Each number is 128 + 32 x the weight over its row's rms, rounded and kept within 0 to 255. Layers, rows and columns count from 0. The size above them is the row's rms in percent of the matrix's.

# layer 7 MLP down (transposed), 832x256, rms 0.0909, rows 365-382, columns 128-255
size [ 94 100  99 100  92 100 106  99  96 110  99  99  98  99  85  85  98  97]
[[ 98 131 119 139  84 172  98 146  96 149 130 118 138 129 168 127 124 115 162 129 135 104 102 149 177 147 133  89  95 121 163 151 151  77 112 119 153 166 137 143 197 125 116 131 220 120 175 158 107 169 108 106 121 139 158  85 132  57 115  62 148  89 152  52  88 115 108  82 168 151 210 101 113 152 173 181 188 163  76  69 150 136 119 174 122 106 101  99 112  39  99 120  91  63 167 150 118 129 171 165 123  90 135 100 157 128 137 137 100 104 137 143 143  63 157 142 147 113 161  97 104  85 167 153 116 216 160 157]
 [133 137 139 168 136 136 118 128  58 122 150 172  73 167  49 100 102 155  91 138  71 121 114 171 129 150 160 152  80 110 144  81  95 172 183 160 164 151 146 136 152 121 155 140 124  92 135 156 184  87  76 148 149 161 100 112 124  92 163 160 151 165  99 105 138  94 135  81 141 119 166 137 156  82 110  71 137 108 128 111  91 133 177 127 106 134 206 143 110 159 123 147 137 167 132 144  93 117 154  69 101 111 126 142 138 112 102  88 172  70 151 153 119 126 153 122 115 172 124 121 143 126 153 168 110  60 119 160]
 [130 150 172 117  83  93 121 133 141 159  34 156 189 136 132 125 185 142 140 150 104 114 134 143 146 114 126  99  95 138 112 142 136  90 157  95 159 134 126 183 140 133 116 130 141 170 136 128 121 122 144 172 158 174 146 125 137 124 119 123 120 124 223 129 143 106 134 144 183 122 123 176  98  68 135 149 107 144 139 161 160 121  81 115  99 148  73 131 154  88 100 150  98 147 183 154 135 134 100 194  68 188 108 142  96 129 153  94 152  69 114  94 171 138 102 114  80 154 149  83 198 146 150 157 150 181  50 144]
 [ 84 145 109 151 122 110 114 174 150 141 135  84 121  67 122 130 131 188  70 148 127 114 152 123 143  86 158 122 214 172 133 123  83  76 120 119 161  75 167  92 137 127  90  26 119 131 123  79 156 171 109 103 111  94 121  89 101 147 129 146 139 170 119 115 121  77 163 200 172 148 146 152 131 195 139 110 126 184 165 162 106  89 135 130  30  91  93 131 118 122 126 111 133 138 110  90 113 174 120 157 142 188  73 149 151 145  78 174 104 154 127 102 116 141 140  83 142 100 126 119 130  93  89 144 115 154 117 130]
 [118 156 161 102 100 146 107 147 120 132 172 145 141 146 123 174 136  89  82 115  78 116  83  92 115 122 133 201 168  69  29  67 109  84 128 113  98 176 116 101 181 137 104 148  59 118  81 121 102 148  69 103 100 110  96 103 161 104 107  70  42 101  76 150 106 102 180 163  93 108  37 115 160 120 140 144 166 117  92 100 102 133 107 119 163 168 103  94 145 105 143 151 153  78 117 122 142 129 147 133  85  93  84 130  76 115 125 123 165 161 101 171 101 144 155 129 149 131 119 165 102 101  87  91 161 119 108 149]
 [189 137 130 124 155 133 143  97  86 141 170 123 149 123 142 120 130 143 155  63 182 150 174 139 143 129 108 133  54 119 170  99 138  95 150 126 169 144 142  81  82 124 141 154 127 129 135 157 104 110 141 108 136 182 208 110 122 138 108 112 105 125 155 204 142 110 128  88 116 160 147 164 123  96 143 177 173 148 111 147 136 109 115 161 139 127 124 114  90 138 152 107 175  77 112  99 109  96 118 163 118 163 164 108 209 103 159 119  56 156 133 176 109  64 106 110 116 146 122  96  79 160 161 151 116 112  88 129]
 [126 141 130 113  81 202  80  92 131 151 154  84 106 152 104 117 137 126 139 108 137 114 109 140 102 174 104 192  83 110 130 135  80 120 127 201 198 138 132 178 104 122 115 107  77 128 203 112 184 100 162 100 177 139 178 131  93 147 103 108 123 151 168  75 124  41 110  96  87  72  38 124 130 130 111 107 108 146 136  68  69 126 138 151 149  99 149 167 130 186 109 130  95 173  83 116 144 120 127 129 107 110 145 201 194 118 168 167 113 129 109 126 177  88 200 116  65 115 101 136 129 147 142 145 147 109 130 171]
 [102 142 164 110 102 108  81 112 143  89 155 121 164 125 216 136 120  74 108 139 134 143 159 133 137 115 144 196 118 118 162  97 133 125 137 115 133 137 111 195 153 179 135  82 100 117 147 145 204 141 177 150 108 106 109 164  98 129 176 216  94 159 144 133 138 150 130 107 119 138 150 104 167 189 177 148 153 136 106  91 208 124 133 151 165 107 126 140 174  94 121 153 173 108  96 207  99 146  87 169 124 138  98 165  98 172 144 141  87 167 132 201 161 111  88 125 104  87 161 141 134 126 129 121  88 149 127  92]
 [ 97 170 169 124 111 143 149 148 144 110 160 109 128 102 118 110 104 166  88  27 120 158 113 148  99 129 122 193 178 210 137  68 114 139 136 138 150  97 147 102 161 137 176 165 100 161 151 106  83 150 105 140 102 156  98 112 149 127 146  94 153 122 113 121 135 103 163 169 155 161 121 160 125 100 136 103  75 119 121  79 182 163 141  46  78 104 120  65 125 133 204  93 131  88 144 102 110 136 156 109 109 124 135 134 153 185 137 135 168 131  98 131  87 135  92  95 118 189 111 178 112 111  94 140 213 157 136 102]
 [132 153 152 153 122 150 108 169 162 105  90 109 166 122 138 141 131 120 169 118 140 128 143 109  71 100  92 120 113 145 185 162 121 156 156  82  64 107 122 115 198  95  64 108 141 170 137 113 161 148 106 112  96 158 121 134 111 115 144  95 176 210  89 115 151  82 138 133 135  84 141  98 177 135 150  83 101 127 158 150 159 114 157 114  99 125  80 152 161  98  99 110 150  95 169 153  80  93 177 123 105 111 112 195 150  92  46 133 113 135 165 150  94  76 146 147 163  77 171 125 152 190 114 121  92 131  93 127]
 [106  89 123 135 149 116 152 141 123  61 127 201 142 138 113 131  85 148 156 150 131  90 110 159 162 109  70  11 123  79 104 124 139  80 175 166 117 153 171 113 127 166 138 145 175  98 109 100 180 177  61 136 110 136 175 132 135 160 102 148 169 138 162 118 156 131 132 153 136 122 147 108 121 147 169 156 131 101 162 115 117 139  75 110 118  87 129 128 119 128 105  51  96 157 142 159 150 131 179 191 131 103 107 172 120 113 136 152  79  92 127 133 156 134  87 102  81 122 122 131 102 127 106 158 150 165  80 104]
 [ 90 169 125  99 162 165 185 140 138 137 133 189 124 134 135 143 118 121 179  94 106  77  91 192  52 153 161  93 140 121  79 144 154 172 121 108 116 121  86  97 122 104 121 114 101 136 163 144 179 122 195  71 158 184 119 108  97 144 130 141 184 140 142 111 131 155 158 126  65 104 145  82 136 142  86 104  75 108  82 127 104 111  85 161 173  82 136 158 174 159 178 118  91 161 134 115  84 136 107 134 130 145 125 114 122 118 123 110 140  52 109 126 146  88  89 116 177 128  84 128 102 124 180 134 159 116 119 104]
 [142 122 157 146 127 115 128 112 134  58 115 140 104 180 142 157  61 128 141  94 148 107 106  99 146  89 163  52  75 142 205  83 132 151  76 125 176 162  89 128  91  75 107 145 120 145 110 120 134 155 190 165 135 182 139 178 137 164 124 191 127 142 103 153 118 138 167 182 103 132 127 146  78  88 135 127 142 132 137 102  72 160 120 126 109 104 124 159 101 153 131 156 103 148 159 138 127 121 124 163 190 141 111 160 115 147  96  79  74 170 143 152 119 113 126 184 103 143 160 106 164 144 121 151 170 163 113 105]
 [186 104 154 156 184  87 134  95 106 111 123 143 174  82 129 174 102 121 122  47 144  98 131  99 152 115  70 183 185 106 113 121  51 117 140 189  77 107  85  95  85 181 157 106 147 115 138 170 142  21 122  79 129 141 144 146 162 137 181 142  92 187 105  99 103 120 162 154 134 114 102 149 164 111 139 137 126 147 156  88 171 136 185 111 123 118 111 129 140 152 135 115 140 139 115 160 134 117 102 119 139 147 141 122 147 161 152 117 116 147 119 127 109 173  61 157 157 150 107 105 145 126 193 121 148 114  98 135]
 [153 112 180 154 133  90 113  96 151  93 125 135 135 163 127 172 134 140 179  76 118 141 126 139 129 152 166  38 113 162 130 201 164 141 100 117 175  82 174 112 160 179  59 115 195 112 117 139 162 147 121 222  72  94  98 132 132  95 150 105 196 150 151  95  99 131  93 168 151 153 146 129  96 119 104 130 139 155 165 141 110 103 136 127 137 140 106 101 153 129 125  93 134 149 156  95 121 178  83 148 114  80  75 124 124 152 202 143 172 174 143  90 117  72 116 124 125 102 137 114 142 115 105 113 137  87 133 118]
 [121 115 155 164 139  46 129 131  71 132 160  89 159  82 151 130  84 178 142 109 117 164 157  89 117 170 102 175  89 147 112 103 136 128 173 126 101 123 171 131 153 105 185 186 111 123 163 116 133 107 119 150 202 102 161 154 132 126 131 106 154 141 126 150  99 142  89  87 152 180 153 107  80 179 102 135 117  91 157 128 142  35 104 161 139  85 146 134 121 104 150 108 127 131 143 158 158 156 126 166 134 112 106  93 185 138 135  86  69 185 111 112 112  94 142  70 103 114  99 120 169  87 125 159 140  94 146 175]
 [184 109 157 114  90  90 156 135 150 182 139 169  98 162 100  93 185 147 172 139 103 142 111  99  96 158 169  75 130  97 186 104 152 159 151 141 108  57 140 127 120 112 148 136 166  79  56 149 194 201 130  77 105 161 115 125  78 103 142 107  96 138 126  54 111 176  97 115  95  59 132 143 197 117 132  94 144 106 178 100 144  52  66  91 108 174 164 127 109  99 189 145 101 220 184 112 124  98 165 150 101 107 102 160 114  82 114 140 128 135 133 106  99 104 156 111 187 125 166 135 131 153 142 104 164 122 143  99]
 [132 119 115  67 157 162  94  86 152 145  65 133 179 101 129 125 175  92 135  81 168 149 161 128 102 140 120  61 176 114  63 138 154  77  91 136 155 160 143  93 145 140  80 153 143 181 121 147 113 104 115 172 118 123  84 105 145 183 142 141  98 163 142 132 184  98 139 134 221 123  96 156 138 150 166 111 136 178 172  70 122 175 173 161 160 173 106  94 113 138 154  56  87 151 131 109  71 145 142  94 100 151 135 101 128 180 163 142 150 124 107 130 114 147 116 113  71  84  80 102 192  98 116 132 128 115 146 168]]
# layer 7 MLP gate, 832x256, rms 0.0991, rows 366-383, columns 128-255
size [103  95 111  97 103  96 109 102 102 103  98  98 101  90  86  95  87  92]
[[169 113 101 141 130 126 112 131 124 148 143 115 138 123 172  68  81 104 128  80 109 116  66 168 180 147 126 126  90 180 164 126 121 171 160 140 109 138  98 135 199  78 125 170  96 147 114 125 128 142 154 161 127 109 142 106 186 132  97 113 138 121 145  98 102 155  69  98  73 198 153 113 122 171 121 147 140 123 151 107 129 148  74 182 126 187 120 177 158 122  86 178 108 168  85 115 102 143 148 133 128 143 112 161  95 163 119 125  96  94 150 119  81 154 172 115 141 181 185 110 123 116  39  97 156 130 158 143]
 [148 152 113  66 122  73 115 124 126  83 183 119 101 100 113  81 121 142 136 137 121 113 127  84 150 119 124 122 161 167 166  99 148 150 129 188 125 106  97 165 134 132 121  75  97 106 136 111  92 144 135 118 125 172 135 142 125 134  84 102  82 200 107 195 158 169 114 164 103 147 116 134  90  65 153 101  96 146 164 126 162 164 148 122 135  85  98  94 123 153  90  87 100 166 140 145 168  94 100 141 119 179 127 104  88 113 172  95 151 185  73  93 188 195 171 144 135 139 127  74 112 136 167 161 100  73 153 112]
 [150 117 126 125 137 140 165 147 147 206 165 161 146 117  95  71 105 152  84 107 128 125  81 145  80 199 112 192 149  75 120  84 111 174 169 122 120 156 120 135 176 111  90 198  82 116  89 137 106  87  88 186 104 110 136 136 119  94 145  99 141  76  69  87  56 173  94 139  84  79 106 105 117 134 136  99 156 147  86 180 120 126  82 160 111 159 116 133 180 174 161 107 143 108 123  96 123 168 115  36 121 129  72 116 122 104 103 128 182 139 150 132 164 108  80 117  91 139 168 145 119 160 143 145 123 111  89 122]
 [ 92 116 101 109 102  85  91  58 121 128  98 147 134 149 117 109 163 144 113  94 156  78  89  72 123 122 152  79 117  96 125 132 158 166 123 134 122 128 170 102 156 129 134  82 146 143 108 131 178 151 184 122 117 157 165  88 117 178 144 215 139 100 156 111 106 134 162 123  80 153  91 105 101  85  91 122 147 164 125 137 143  77  57  85 194 137 121  95 166 112 132 102 114 170  83  99 138 137 159  94 135 126 130 118 113 154 140 113 135 159 127  35  95 109 122 142 126 152 142 189 169  58 149 153  71 142 144 150]
 [131 120 119 162 107 102 121  93 138 137  66 132 127 155 111  74 148 135 134  84 152  85 122 104 174 159 161 143  99  81 181 122 132 131 137 102 145  89 131 128 116 190  75 128 170 114 128 158 108 140 145  99 131 192 127 145 109 128 102  98 122 128  99 136 191 144  79 159 138 125  90  90 151 122  94 126 158  37 159 127 123 137 195 106 135 143  67 116  43 115 151 136 167  93 123 180 147 145  52 169 141  90 127 135 145 106 123 126 107 144 121  99 161 108 126  85 146 113  89  91 111  99 155 163 194  73 121 209]
 [ 97 133 164 135 101 102 148 119  74 181 117 134 100 149 129 110 153 130  70 186 149 121 153 106 140 132 118 114 155 121 158 210 166  97 166 112  57 120 117 130 129 162  94 137 125  60  69 201 150 136 129 160  80 165  99 158  93 150 120 122 132 127 157 120 107 194 152  79 201 111 135 156  93 130  23  43 182  78 123 114 143 159 140 141 134 114 128  86 122 113 137 148 133 160 111  92  68 101  48  85 171  80 155 150 132 157 113 144 122 127  94 148  98 129 133 107 110 106 130 143 132 141 158  88 120 131 122 150]
 [103 118 112  98  90  56 165 163 111 106 108 123  84 154 148  90 122 148 103 124 138 101 128 135  41 102 122 170 108 161 188 158 178 100  89  77  91 104 130 129 119 139  68 170 129 104 151 125 113  79 118 127  81 134 188 199 148  85  95 150 147 171 132 169 105 102  99  69 136  91  63 177 103 159 138 143  59 133  90 154 133 199  75  91 135 142 174 157  99 121  64 124 133 124 115 177  85 142  70 133 125 125  97  79 175  78  94  95 121 108 107 146 113  77 148 136 113 130 113 155 155 133  95 139 110 162 127 161]
 [142 139 119 134 104 174 128 121 116  84 157 195 155 137 123 130 155 128 138 168 109  56 148 131 133 149  56  86  60 122 110  92 179  77 105 105 165 144 133 162 208 133  87  90 138 146 138  77  87 208 175 152 144  77 130  92 120 114 123 166 143 137 125 143  59 109 133 138 124 108 134 111 132 155 141 168 100 134 198 109 131 121 154  79 117 147 158 138 160  99  59 186 176 126 166  88 112 143 106 210 164 127  91  82 140 115 112 104 127 143 138  87 119 161 147  74 136 159 163 115  92 148 160 205 135 120 219  85]
 [169  49  85 128 154 135 133 131 164 140 107 105 102 110 128 139 174 175 139 131 123 136  61 173 124  75 161 168 106 112 203 148 148 127 153  70 110 172 115 125  81 139 128 127  78 144 163 148 180 155 130  96 105 103 136 150 138  82 169 127 132 186 168 120 163 112 156 149 143 117 141 164 173 134 101  80 208 167 158 156 138 122 162 107 117 132 143 175 180 173 127 143 147 102 140 148 132  84 115 134 114 149 104 160 129 128 164 164  59 150 169 180 118  76 108 133 111 131  65 126 133  67 201 147 105 126 140 151]
 [138  90 114 113 125 192 151 103 133 100 154  68  82 161 151 108 139 168  93 163 207  94 108  31 170 163 174 136 125 120 111 129 114 100 105  77 152 162 150 149 144 130  75 191 124 113 114 104 115 146 108 115 113  63 134 107  99 162 148 117 132 140  95 121 135 115 131 141 120 136 213 143 107 133 112 199 128 128  74 142  37 196  80 161  94 116  86 139 156 152 155 170 157 123  83  71 147 142 131 130 185 176 140 118 171 147 128 130 132 108  98 113 160 134 168 159 154 175 152  82 156 124 122 110 127 148 115 143]
 [116 178 123 143 137  83  93 118  92 118 167 171 139 143 122 177 113 112 129 128 133 191  94 155 154 152 174 169 166 141 148  91 128 158 135 116 205 118 108  85  82 115 136  85  68 110 150 110 129 156 105  65 136 129 167 101 125 112 120 154 126 118 146 149 101 169 167 191 155 164 193  91 156 115  97 119 175 147 113 136 157 109 146 153 127 127  83 117 144 148  78  84 124  90  48 146 190 101 115  92 107 133 150 122 121  89 141 143  78 112 181 132  57 103 118 108 174 170  98 170 124 107 164  98 132 102 146 109]
 [104 125 143 104  89 111 108 116 100 117 159  84 161 191 144 187 165 186 169 119 196 122 111 167  95 169 107 128  91 113 188 119 166 106 149  74 138 102 152  72 130 134 170 116 141 104 151 137 134 111 159 109 167 168 159 189 174 120  94 124 114 166 101  78 122 130 138 109 118 141 100 129  88 109  55  99 179 159 170 155  69 123 139  80 144 115 100  37 159 104 187 167 136 128 130 137  89 102 131 117 160 128 145 123 129 103 196  99 155 134 103 152 106  84 144 147 163 144 130 157  83 146  93 145 106 100  89  43]
 [149 113 141 125 137  70  85 122 176  96 126 109 168 118 136 113 170 142 114 112 177  90 139 159 127  94 153 195  52 111 178 116  90 143 187 104 144 142 121 109  67 108 116 140  99 174 108 143 144 104 149 163 122 108  56 129  76 177 110 102  90 156 113  97  93 130  99 110 167 123 122 118 109 175 195 118 138 142 146 105 140  87 152 123  98 118 202  37 127 117 176 113 102 113  75 128 125 166 141  89 110 135 106 120 103 121 156  99 158 186  91 125 106 128 116 111 100  90 153 132 147 169  45 124  87 150 120  94]
 [129 142 103 131 150 169 154 106  98 104 112  74 202 154 129 153 152 128 137 121 205 103 135 119 194 157 140 120  87 136 178 136 131 119  78 155 139 166 104 102 119 142 106 104 131 118 182 114 127  86 132 146 185 137 147 144  99 193 232 122 186 147 156 115 160 133 117 123 104 115  87 141 194 142  96  81 136 115 120 129  78 116 173 183  97 194 118 119 144 107  64 116 147 135 196 122  87 170 164 111 147 111 153 178  73 108 165 128  88 204 128 135 102 125 126 124 130 152 110  88 155 106 134 126 124  75 147  91]
 [ 65 111  95 141  86 151 118  93 111  68  56 103 138 125 152  76 158  97 139 130 123 143 143  89 133 114 157 180 184 125 155  76 134 165 104  88 139 177 164 180 218 114 151 118 111 188 160 140 182 122 148 154 104 108 101  87 153 159 148  98 146 140 108  95 132  86 161 171 129 107  98 166 138  79 119 129 172 167 153 113 121 105 167 129 102  62 158 130  61 148 156 129 180 152 139 124 173 125  93  92 114 120 167 118 130 103 174 171 137 138 130  82 139 148  89  98  79 170  66 128 137  98 145 122 180  92 157 155]
 [180 106 111 147 127 124 162 132 119 176 182 120 131 101  62 116 139 165 115 186 150 128 122  81 106 147 167  97 130 108 159 126  84 118 125 172 108 123 102  98  90 123 126 121 128 122 151 106  53 143 135 114 124 145 146 162 135 134 125 138 106 108 153 142 112 154 155 122 109 145 143 122 132 117 181  75  93 103  92 112  58  80 134 148 149 215 171  99 113 109 120 140 109  75 136 172 131 104 152 147 154 109 122  74 108  61 176  95 138 156  94 137 142 183 158 115 162 119 155 137 153 107 131 158 110 132  90 157]
 [148 149 144 197 143 134 145 118 123 218 116 117 161 116 132 155 111 139 105 135 122  93 200 143 159  96 139  78  68 140  86  94 182 123 112 118 113 147 167 105 171 158 131 150 118 138  93 120 112  87 132 128  85  50 181 127 107 166 104 143 103 138 108 141 158  88 132 116 132 170 140 122 147 152 161 160 182 135 139 123 106 111 133 106 161 144  83 144 152 122 128  56 129 120 160 141 119 126 134 152 134  96  99 122 158 153 107 110 150 100 153 132 139  27 149 140  78  46 117 115  84  97 138  99 132 125 116  71]
 [105  91 160 164 121  77 198  82  74 145 127  74 104 122 148 139 140  97 130 120 169  99 151 160 198 160 119  83  87 125 154 130 151  74 144  69 101 148  74 111 116 146 107 162 122 168 145 104 112 150  94 134 125 126 162 177 135 143 122 161 125 113 147 115 110 142 140  72  84  31 169 102  95 106 100 156 136  63 168 131  84 168 172 140 107  90 191 133 183 120  99 116 155 157  94 142  74 108 138 129 143 159 196 121 152  80  90  88 106 104  85  96  59 179 108 100 159 187 123 109 108 151 172 110 132 109 156 143]]
# layer 7 MLP up, 832x256, rms 0.0976, rows 366-383, columns 128-255
size [ 97 101 106  90 102 100 105  95 104  97  97  96 102  90  92 111  93  91]
[[171 137 129 129 148 177 124 150 129  94 151 138 115  97 117 178 100 102 104 158 111 172 132 157 171 128 123 182 196 101 189 125 108 135 165 175 145 111 158 158 135 201 120 172 116 126 110  74 137 143 170  96 174 123 121 161 115 124 132 166 122 187 127 145 149  62  66 159 120 124 120 148 141 100 136  77 119  60 122  67 102 107 184 100 158 155 226  61 119 102 107 117 130 126  84 156 146 187 123 134 113 151 178 157 131 142  89 148  72 167 127 117 127  82  86 147 145  72 122 133 136 158 178 173 106 133  95 119]
 [136 154  83 155 129  53 185  78 104 120 145 166 126  95 126  51  54 161  84 107 145 139 154 122  83 111 167 150 104 137 179 146  88  20 129 102  97 177 154  70 124  88 153 174  99 127 156 145 102 123 110 124 168 131  96 172 128 105 129 152 118 125 147  72 118 178 147 174 116 132 186 166 166 130 110 128 143 120 140 140 110 131 109 113 190 129 133 130  95 144  54 194  96  94  78 159 111  98  97  99 146 113 184 125 125 133 129 128 101 110 146  62 138 102  87 142 135 111 129 158 148 122 102 176  95 166 146 112]
 [163 133 155 167 114  71 136 160 135 149 166 148 130 129  69 106 161 136 105 152 134 210 174 164 103 121 149 181 146  68 123 121 194 149 115 156 117  90 113 148 120 140 170 111 112 133 128  92 120 142  90  89 153 170 132  89  92  92 132 148 177 120 131 164  70  98 125 199 132 140 160  79 102 170 121 114 124 169  72 109 135 158  79 100 105 118 120 127 176 145 122  82 154 100  69 144 138 117 113  77 110 152 134 129 125 158 192 183  65 120 142 160 133 117  89 123 147 104 116 163 126 143 152 106 114 144 105  95]
 [ 89 131  83 135 181 156 110  97 164 137 157 142  87 107  81 156 148  89  96 139 134 127 148 140 152  95  96 102 149 150  88 108  89  89 140 176 185  92 133  92  77  65 118  93  78 206 152 111 107 168 129  49 146 132 110 164 138  70 148 107 105 102 125 132 162 151 137 134  91 121 125 156 103 163 146 129  50  96 128 173 151 149 141  73  62 104 135 143 122 149 120 139 128 108 124 193  84  80 162 126 113 109 109 166  93 129 187  64 125 111 154 129  99 183 131 137 122 119 127 122  90 186 123  73 138 184  97 119]
 [118 114 134 162 122 186  98 101  83 164  87 142 118 111 136 154 138 162 165 153 110 120 148 187 143 121 104 100 170 155 126 126 141 130 137 150 125 123 150 143 128 140 141 147  99 107 131 125  84  92 165  98  84 160 121 120 137 164 116 141  77 113 143 156 187 155 118 190 142 131 107  79 102 195 178 107 123 116 193 172 125  84 113 144 124  85 104 100 156 128 146  82 165 167 189 119 102  78 140 206  60  88 130 171 144  94 115 129 127 109 170 132 136 145 113 146 131 110 112 163 110 125 120  71 160 110 100 123]
 [128 154  84 222  81 173 146 140 153 129  61  82 107 151  89 120  66  56 158 139 113 141 124 139 124 136 122 195  74 105 129 107 130  93  97 152 137 100 106 126 111 115 138 150 114 100 138 157 146 127 162 123 159 192 115 136 139 117 122  92  83 122 115  76 157  65 170  90 114 145 103 140 179 132 151  78 127  97 179 105 123 154 126  90  92 162 151 107 118  99 155 134 133 160 131 121  81 119 114 179 172  84 130 171 164 150 100 171  72 153  99 185 152 115 118 107 139 108 137 133 166 106 166 130 105  12  96 112]
 [141 183 136 100  83 115 138 157 224 193 106  52 136 125 159 157  98 160 142 126 138 126 196 143 147 159 135 133 143 167 197  69 121 128 137 123 110 110 180 138  90 112 147 138 168 112  84 173 130 103 142 139 107 151 117 138 174  85 137 116 105 190 103 108 161 106 141 154  91 117 133 135 121 186 123 194 131 142 152 105 160 161 128 145 166  94 140 194  68 140 136 138 147 120  15 114 129 149 113 154 106  85 144 153  96 144 118 117  76  95  95 133 186  93 160 139 118 111  70 135 118 154 129 136  71 165 121 112]
 [153 109 101 106 171  85 213  80  57 109 117 136 136 133 131 127 131 151 141 193 173  75 126  99 127 141 102 129 159 105  28 106  99  94 128 144 184 149 158 142  87 123 119 100 143  83 127 125 116 107 124  67 153 114 155 152 104 172  84 131 173 142 106  92 169  92 124 162 115  80  89 138 119 148  58 156 119  91 183 197 118 124 135 121 158 146  58  57  87 136  75 127  84 143 125  84 152 112 114 132 134 147 148 149 171  81  79 136 155 140 151 115 184 120 141 107 144 152 153 103  95 110 131  91 196  85 165 120]
 [ 75 116 118 129 170  92  97  38 151 127 160 133 150 124  77 158  95 130  63 158 114 101  92 172 139  98 157  76 138 169 132 117 104 130 177 119 122 120 191  62  83 148 121 112 137 102 121 105 175 109 144 143  90 143  80 104 158 149  94  84 161 154 156 147 139 155 125 182 178 101  77 115 122 168 120  85 135 168 125 103 171 101 178  95 129 103 121 102 166 175 103  82 143 101 203 141  95 154  84 109 183 164 124 114 147 157 140 143  97  98 113 108  94 116 119  79 155 141 145 198 155 124 166 165 117 140 161  91]
 [ 91 122 147 100 102 186  96 170 115 109 125  96  79 136 107 127 100 101 149  95 134 153 161 116  81 109 132 161  97 101 183 216 117 133 192 176 115 133 173 109 159 182 137 111 101 147 172 104 149 139 107  92 184  96  79 158 149 121  94  94 102 140 116 136 145 128 136 142 124 236  84 165 118 163 153 102  84 123 186  25 155  90 104 112 125 144  98  98 129 126  54 119 128 171 125 109  88 108 100 110 155 113 115 125 100  63 141 114 145 115 191 184  94 127 147 105 141 107 135 124 177 139 113 160 113 105 140 134]
 [131 133  99 134 165 176 145 111 125 102  73  86 157 136 138 125 122 141 110 115 119 105 126 156 144  95 120 157 118 114 206 125 164 158 107 129  82 108 158 164 130 126 149 135 130 137 155 108 136 137 115  99 160 128  98 145 122  89 129  88 156  84 129  93 176 167 157 126  94 123 130 148 177 110  97 139  67 174 142 104 136 138 141 133 152  48 200 187 183  92 178 141 115  89 124 130  64 120 166 139 137 151  76 103 111 169 200  94 137 154 147 116  71  16 130 151 175 127 142 156 149 119 161 119 142 120  91  92]
 [144 113 190 154 179 120 106 110 124 153 161 142 100 189 170 147 147 168 159 250 137  96 162 136 129 155 152 101  90  84 197 145 113 103 115 128 114 117 150 198 156  88 199 118 131 124 136 114 103 145 180 115 116 137 148 101 164 153 128 115 131 152 110 159  91 122  87 129 126 157 137 157 161 135  91 158 194  93 126  99 105 182  80 142 110 120 129 153 129 114 118 134 150 131 139  93 106 136 133 123 140 140 129 106 166 137 138 134 113 160 143 109 158 128 229 137 132 139 123 122 161 103 120 140 154 108 152 125]
 [153 135 102 114 150  42 140 119 158 121 167 132 166 109 139 126 149 155  82  85 145 154 102 130 138  68 160  80 164 109 103 160  99 104 144 161  98 159 117 180 159 106 111 138 156  99 127 169 131 155 107 123 167 217 107 106 101 207  77 130 138 137 163 111 122 136 183 141 136 131 167 165 148  63 115 130 122 128 134  92 128 138 164 130 122 113 156  69 148 184 179  78 153 162 111 145  78  98 126 151 127 167 101 164 120 152  92  72 185 177  97 150 122  98 169 150 174  95 146 127 122 118 152 205 118 180 132 142]
 [151  93 123 122 154 165 137  96  99 155 181  67 143 122 142  95 117 117  66 135 193  95 156 171 152 178 167 122 181 170  79 112 109 177 115 134 146 216 129 133 111 119 136 154  72 146 107 119 169 169 129 107 152  71 133 103 155 145 188 156  73 119 111 167 116 122 176  94 111 100 147 133 204  66  93 104 145  89 144 150 145 116 119 139 124 130 164 166 122 100 160 145 133 119 157  57 109 144 178  85 155 173 141 155  57 113 122  76 127 110 136 199 155 108 116  74 134 141 151 116 143 163 184 160 122 138 133 124]
 [103  93 134 114 143  87 118 113 105 142 119 103 144 115 113 151 162 202  72 133  86 101  98 137  95 105 144 109 157 106 145 107 101 169 159 128 121 141 165  77 115 113  98  82 130 112 149 116  97 121 130 180 142 125  74  94 125  53 107 209 102 135 170 141 123 127 133 137 113 140 139 123  81  52 132 119  82 173 149  51 118 128 149 116 178  70  95 101 113  83 119 102 104 200 181 106 144  77 108 125 141  96 156 103 132 126 146 130 149 161 156  92 133  91 109 170 180 151 123 155 127 126 213 135 101 132 176 137]
 [170 108  99 144  79 149 144 136 143 102 104 104 115 181 112 162 146 104 109 156 186 109 113  86 117 127 104 134 167  69 156 122 117 129  88 125 204 150  92 134 157 159 136 119 102 105 172 124 104 128 140 142 152 140  85 108 132 115 149 147 142 137 122  87 123 112 154 131 137 153 128  69 158 154 123  73 122 115  53 130 162  71 145 133 131 106 105 153  69 102 186 154  94 143 162 152 171  69 145 143 120 116 150  83  97  69 106 132 154 108 166 145 146 133 150  90 128 118 151 166 101 113 121  64 165 135  94  87]
 [107 111 106 141 118 124 130 126 155  71  90  85 162  29 184 147 115 130 116 179 108 176 102 133  89 143 151 107 109 168  98 153 155 164 131 141 177 147 134  73 125 104 135 221 104 130 135 142  98  41  96 138 121  82 159 156 164 146  89 135 145 124 121 131 168 123 125 115 135 142 115 167 133 115 115 119 132  69 122 179  65  65 119 151 116 153  76 154 179 154 165  64 115 129  75  73 162 168 139 162 132 142 134 121 115 105 132 119 145 116 122  73 146 124 115 112  79  74 207 156 113  99 155  87 145 145 131 134]
 [130 139 167 106 179  91 133 133 152 120 139 140 168 134 116 176  79 131 140 118 123 100 132 188 109 121  60 154 164 149  88 155 141 124 132 152 153 129 163 122  74 137 160  94 145  87 116 152 149 172 109 176 139 119 145 112 102 201 109  84 136 108  87 170  89  86 129 157 158 131 115 103 129 141 101 105 119 173 117 152 203 131 123 173  83 114  74  77 114 157 109 119 102 126 126 116 114 144 153 178 136 144 131 103 150 149 113 120 212 140 138 109 147 133 178 212  92  68 232 126  91 124  52 177 104 146 150  90]]